Weights of a small transformer language model: MLP 1024 SwiGLU, no biases in attention or MLP.
Each number is 500 + 25 x the weight over the matrix's rms, rounded and kept within 0 to 999. Layers, rows and columns count from 0. Numbers have three digits each.

# layer 5 attention value, 256x256, rms 0.107, rows 187-191, columns 128-255
518507482478484504533478469558476489547499499450511506512529537482528486479483486487471531554490426487475490538523505481497518503515487479506534501518534491473478508490521503513494500486533493490522516528495524482510513494498527487463472486494511507502506532497515487496520522544541486487494507518482507541523455530504518525494518517514523473495513475497492511522522508491532469471484
511493483499499506519505503517514464489484503486471490484504479504476506523488496491536494539490477500472510474525497542490479499511503495536482497544492507521510512540478498474488513519523504519496499511522541519494493449515482505486521517434485486499548505485493504519506486488521507512510515503534522474509501511493509490495512446495539515516513519490501512481506509522485504448495
459523432493520528534506536496518517487495513517529515495515493474455486514459496471477469531472501461472533527476496513519489509503537486481524506505537549479550481498474474484489465507509508525498527489526518501492551493490505507469467444519489510472514487501507511499499511515521487484483470471496465485507479476503509487506485510499498511520513473531492489527460514525496492486498
501523509478488427484503527523487502494537513469468530519521484513497511510519484517509467520530483474534540504467518518542539548449492510471478496515484488483493479517481450496484477526463472536452505506500476525490521502452476514560517467530477520468498527475524487505508516448532474459488520507516498497522513541502509510530507510507519521512517504470499517522504501494507470444496
464521489458490543432512521493552504493484494514454478524536477471461518505478514471490488474529478538507486474513512494490518502480481492503535459513498504503495505488515530478520456499501444511473497507495488466490490510513454496485481509524518509485505476498500468493492489506474480492519498476504486489497520503501506498498522512473499506503493476503481485492509482522498531479511
# layer 5 attention output (transposed), 256x256, rms 0.0847, rows 187-191, columns 128-255
521535497502503522495461520501488502480512460512511556483497486492503486479508465520506482506525491505454527492494447518497474502512513497492508479515469506494491512519478470480528511509514480501509517502514491524490469487546510506477530541510495478488481487504496495507504491522545487476497515467535465494512497516542514536496494478480507489473467503511520475491497495474509496486499
488488541516518488516525478524479513515520503502509509511479464531480516504489555525476495455525534528528490508499470510522465487510495467487532493517519477507512490461529498546505518500517471489487485500501484510496518505489501504513498512492514479531501493499526472492525487510531517478492528502519489505483514515526533486515481507491535487511483500492505530494525516490490507513452
481484490509496497498498503493494461470493481477507499460507474526493502469552543492521538500536484533454483499500517488517517475540506534482512530506473458516484496492469484494460503519525476491519487493481485549501464523471499478503525523488524510537513490523495502473504503536475485488538512496498476486501472493484527529510457531500506485484511493471519500508510485499495509507477
511494480497526485506484489486482526488485434472512493522503501492501535518490494498497517488522495485482476500562543485508530508486489458504532474506518504520436510489499511507488541464522539537510500515503514491513485506518478471483524531516521476542493491517500520523525505524501493487530491494510551526493511476501475534472489456496511513474503524483508499504526500538532510538517
515525496538501498496482515492464496479475512560500511479485470475503491471500506527533506526496488541482540535515504483480487461493501542516482533503499502531517559513536514500481507514481507506489512491536528484469484482517483517516501479500497538503472489497508523460508518483453497505484486500497539529505504495467540484499520479506487483532516503507511473497466466505496506522514
# layer 5 attention query, 256x256, rms 0.0889, rows 192-212, columns 128-255
483508537495523502519453467477490539527486500496520530488520501472526504514496474529502479484523513473464471491538499480476490540474494493487528460517526492494461503516471472503514479520510540472500547540468471470487505543470510507496528474536532557522505502481529512500493471515495471517495545505540493516466506517504487527494476551485500507495484489491500478527475496516491496491493
477484505530494496496527480495523489495509480503503529514478499514494477514511509449544536456497531515524510527513493544508509493476493537510483520512490497492479496504497550515514497491489512502488473503500497493490493522521513511493492507487561494492488497496529508511509494478510469485481506493513514480481458514514464503532525477477523495498471515499497489512485521485509499509516
525484522544511473516512488489525524488506487521534497490531506525482474479504499490522490489472528477506519512498481504452466476472482497486491479454483494551474493487522523487457506473503536506471468479513539491503498480498531497488498505487535539501484526469529496480470502547482481490517461487515501479495453495489491491501504513478475517506483499477500469484492529481506530515496
527499513501521498501513482515518530488492475480503497506483519474538479518520504503519509517506518479520508497473511517468503460476475475488454470502521483484481502498489529484505524486530516531471467483481478494501472518500493480507514504520500520516490514496527474533489486516463465512503522489501459515519464494517495499486490498495471469480479488497519493533512511494501496508507
495518502518514508487491504502473509501484512497484510490505531502523472480542491509516467487488508541501532503534505496494498514495486503517518480496496518489499499491523528499496497506427488509463517494498445504516490515501505489478512504510514476459476513503494494495485506521504519528502503519534542520500499520561490495537497516510477506522496523477504487493516484518476472468503
516486475524517487469523505485476513508510485515492499492501509517507489542538468486501530469528515502513497509503514550516505498473514510483460506469479504553456514498504534497466514490479492503528471480459506486493459503496511525497496538507496506537534500511513528497508512515498489493481515501475496495463496470520534496505503516523453517490513515523492520493486508505517514488514
480519521486515532452458521551520499503493489447505500483480481504504476514507495503490460504493489501460502524526483511525510540531481467489475502518500506468522509522541483484536483530531428506473503481524472505518461533514485482503546498467494457478495507492496508502490516515507508475502470520507514551519514518449528531485543521487499511495498513514489497486488474515421494501464
513498500497476473462453489479518490507521451496504495552512448520497475498458525529510495518524511509475516492515508478461508478485516526495473530510539529517488474493526505478500489484511466447531485493517474504502497504484529500487500490503537494479496510529514487489482482512531479483505515519508490468499472524486494503514512530509502486495468515472493506494517463500534471488457
476523528518516505518492517529511501486513508483489523525517461491481515549521505474513500485486498555520501487523482507451538511496525534489477479485494513499508516492464503507534480530422505472497529484545486514496503527502524497462497469445481518497457477505480477490556523490489523479510489520469504507507522461546485470475477499531479460552491508472478499462464504479499450545458
468469516486484501478471507427525456479515482541480515540555491490515528493504498509513530485495491481527452543507526475472545473474507508509505467498479486506468482502476495514514538437519545486492493520474519512501491474517494524493474512499478510529473489504508523498515497487491463506486521470437493471459520471473510483532489492473482492476504507526493531493519515514496481480512
491520491517484460487501512484524470506486496475465529502494496473524473498495510511503497525532492516501489482511480485499512486505452511481475503521524496514512521497487516494490498481521484511478522500492502528516492513493469503516504528515501477501517456503498500557484521479512544537500510468520514506491528540465505535514527470476509487538483498491493492489484470515526490471511
465489492518524466470483471480517499484510475482475516498483530467494457545500477510481435482541543469480519475528482503515579506502510502494490488518530506516497531508520517494448498478527488530512504485511509519528521482492496508458513520500516489499456460533492489492479514512487477514463476494548512509446508513503536494490523480496466521503516510484497497483520477498541513493509
512530503512531508487503460475484518483507478472514509496511480451489548437520478503522495487536535492479496509572479557493549476491482526488482481540494486492477522527502535530476491481507501532557496478532518519474488496467504508460526500522530431541492477516526474505497502511483495469465466482495466556488481528509517492506472488483493530496538524496534501483460526461502502506486
442481460492505520480490497484527517429513525514481535475505507487510526474503509561477494469461521443513497549491493533475557487537518486537526495521523492541482523470493502496463516487526514494534472491524501475526502476519466518490518532523493553504443496457546546522545502511506494514479492498542521475464492465532516451533495498500528520514492479542514481521511499486471523498550
507470517498463463476449510454532548481492470534484495502543501477537459471502520509510531524504507480532473495475503532509509532477508494473528504502502471532480488476482513479532526505533507490494446468482505481516501490492520511502501477558481485511547527499548492492514524481520487508529520486497436455519481524512487421489475515499485495464510504486514498518471460442496504467453
529540543502497525515495546523501452481525458545529494509502490504461541495476533510502513462526487500464477492505500508490499479526533496482514562500493496453510500487516505560452481502490504529489535592516498534497476480486447439533475549504517512453489520524534532562506471533552510506535470531491542468536499516489467489481480467512521572493462514541513512483501518500503561510489
493509531500512470492498517497500505467448542460484512515494512509527448480503467554482486488464498540456477456491489495472498503487479546511498496481452468509499517529485528504574523505505526490493487479513504476539509457524538529471547500525519510493501486516528506471507540477447483497511487501532498558537484487528524488489523535500489505507471451566510499509525520571446465498496
529507502438485535508486550479446469480465512490506457462503484522461455507553518490523490444568513467509475537564448529480527442530486518490490451472498529468520509524533474493537501498521495516506521547527455491502436519506489465514492496471544496478531439524545472500543492527476550490496495516465496469494498531517513468468553493501538462501538524478519483495456491522471484491419
519498499521500482496478500517482510470519489465523495428495454544499514537513495544514475510513512486503509515502522491541490441506494481529495475526487456505480488448513485498512494535501528515499522487520475508529489432462548509532494520553482507517505563530534515417495495460541485528537509512512479485498519474490519537510477541456465506490466510495517516500456466516526545453469
512531471575499504489466566516503521503466461460455493472481472473504524476452532566494434515494534493507494543494489493486559503486502479487496465477537456533479469443525495538516465501542521505557486502506528499515519487537472533550472487523490484576525552585489529496469491468469504449504506498532525483512514520479515521406519514489470498486449531517489493513547495546528533492518
515517465510496495493490508502499509538534495486487498533504497515490488526528541537519493521529519474444521458493511491507517474531509555513473490571494541463517545489456555464510509540535471472496497519466496474493486485493512476532507536467470508498464494537470498539501513469516496523500468514500529551502515492524480458506512540493534490534519483493467515453488566467468482488539
# layer 5 attention key, 256x256, rms 0.0915, rows 192-211, columns 128-255
503480510481482523475514460475503504475497478495484506490491486468503543501492501498494472483506507517464473508531525479501501506461487545503490512471523484524480492519483486450491537552484499488487508488514500474522521509479440518464511530528493490524503514485527472493493516496537506489470516482511505505513503528529522503514507482475490525550538488504516521503517511526464500470465
460479489498477487493532469501493473503527483541515471556501505488537487476516506532508560545468483517498467557504482486521479492494456500510484509452512500490505479515514517502508505476489484491529497471492479511506494492492506493483514552511494471508521496493528489483507494503485477494510499491529496489497522501494510491472479501522511485490482490464489487478559495522497477503553
469483487520505524512518472489504474477470469494507493513505478455525491506486492517488514509485539506488487533519515452507489501505469506536497497495531485491492481536505494510468537501498489480513518487527499476501511476469507481476487540531495505531520518519481497499537496507498515464464507463481478530479535487520505542500478489476496509494527440480509529504475499485493530488555
477486497503525525497498472516484445509505536519510515484540485503498476506487480525489493485432510509483504489517502482509502504503509516491524507490522508482497518487492495509462523474528500482503497456539521509522508490472477495514506507508509511512499502488508507499503508507497495470531487487493504505479526486515511470462482502493492493557548488498505533517513497501515538499499
523489488515500505522483498526535440465498502490500492461515510487497494445478457521523483483526480493500476519473458540527552484520510510505485497504503530510484522515497492508498474498497517501486480509512499467536491498512498510532508478520495500499493512517530480475517501498484493494531451508511516476463492476479514530509493487530518501532471474473489489544527488514499510489511
531490525487486498506486475504513516480499490518446502477460519489505506473518470476508516495527487509513486504502488461467488523486515495505488510496447496513501505489490478471494529479516519480476487499513524496489477502447494497484495492495527487537490502515500487478500506507477497455488488491480501473514541541526535487511512496499502517498522464512524524510502533516495540494468
514528530554508515461490509539477473533532507532498496500522513518482518476538492493477476448516421514503468517508493521525472469478496476488487499505469544501501485468473472532493448475504484474504491498501487480551522491518533505534524504493490507463526484484517459507519508539506534499538496479502519433497483467507483508493520493524515504494493514514497500524532473539546473478476
507495483441504496519504524488525520492462528512499496492478516474530517453554496504519503521466528519478458494437487501495525460495499478494498486507528513504470462487540518535516505507491534497524483496502471528502496499498495480452500511477470499482516483495482499530520524486513512478474482510511512510523468503504496472481482533505526492466485513525496488472540515538510490496498
475502490528464533490495561430471505490485505512500502477489474518505545506506492443502484524502549487487531504511494465502519489521551487514497517511512516472501506457495528516501521500550507502492516508505481522495511516513486478525521489462498492488535528498497520479524513504505509502532501523473557473512472513491533499496507495492478486528476519467514493469486536524512521485505
495471501509469474459501527460470507493560477506478501487484503471502480504473487501524498478514510548479499529487517518508480512480510495547509506495500485488494500518477499498462516510506521494505491493483534462531509491427512468468491542461487483523459495478523490481503511506497463506529483506467486467507529530530526525473477492495485485489501468505564501532508531522522506496516
487531488469512495522484528540519487508478537517519457491525522504500460462483549507450474531486482485473503499480500549512526503508520493465484491497510501498468521474495505489521459504524515539529507519471520460481450494513485484489527502455450484479475470507456505530476489486491548515509501539503511492523484469508491500489497509516563534469506520529496490491521503504539490479463
544487495484530516520530492514509457497472499515511487551467531484505498498485466523479551483496478552544485518462515512498489499511472508533542478510525502513515454508499442506491494497477495493535509520541449521530520470505536495511477477539519528476548526490503516549500506521499481509512525499471507464481535504514495473498476499485514486507530523474506479477502555521509467518541
518466494468487531471446538525463510456520540539515537498448464514448504463504483473520564518528492506486481500493478503496496471457541527484517520479522461489468484502539495494502473480510507525523519517505483476521489516495472528472491518501526528496487488519498486479489500511551508495457502491525520436480520529485489481518541476503500495461541519506522521509525506495488506474513
467507528523472498484491480467483479514512460501525479473515462477494477481528463462480470504504532480491482493508519459559425470513495478463465519458477486480538507516509473527529544522510488531453483469469534492518478497480488507538486514516520462527545524465489462487487474504494487475507474504473537519498532527496531494496502494467475489528482470510502525485502484492529522498531
450548529445501494511583511514514507520508497489528493524437525522487532508465495506489514523443486518474523447504507502543510515519455479469547510494543513454507481497468503499543481533544488496479520519470470549463481493529555508475544525478482532511525441495519535569470545457473529560550498461531460527538514506534461497487475523546528538493510533505486488480532476425528505498527
526537530494513479475493544461521473496482486448472470483501527502521560467473540524516542513507481488499512491459478525491522501473490504445507444525491460528512516527512474493514489517475546472530504614494475526494508488473471467458531522479503491501471453539481566490470517485507503537471530492465430505520499475453542519473423501550511523445538500467455457510502461492487452503537
494506489455470534536477500490493473503482532501496519485490484478485502546558503467477505500507464481500487449500516489491512531493522518487488510463521506502501486473489519541509527502511494466488491468503523500526493481479490518491479513551494486489474502451467496532468539531486492541531465461496519477458506477505457517472501489475474488503511493517484503544506523578510562493513
538526590475534489476468530482497484504519467533488513523523442550501538436542509447509495508499501459471532486486480494508517520488509509492475460510475489460506586481528516483522473548454479499474451533531505469552487501473503501461474484559528507497513455500523468470506475491548529498498508490491425490491491482442514494501510483505479482465501483491513487479467461486481564495581
501493507485492462551525526516484504503540500499516542521520542453515454548544523519524477468537527522530518485503493531459504490541483484507528474502487473522443499523516426504547525501496501463472529495515463512518487465471488460470507488513521465510470479562510506525483508511487479524484483494495520492488489474481501492507502493514473477495559453519537496523515545529489506541450
489506528503473504495504530526522524451504477510485525516502473437496489513484516509483529493459526491523511524472512540517494473468467437455477508482496472551472464534493504554485520531455438482502510506509485476506492456510541568475496522516457506544558490470522547574474488530516508465488505461489491524489497511514496503442522478463446420478473474503488492510474506483495530452476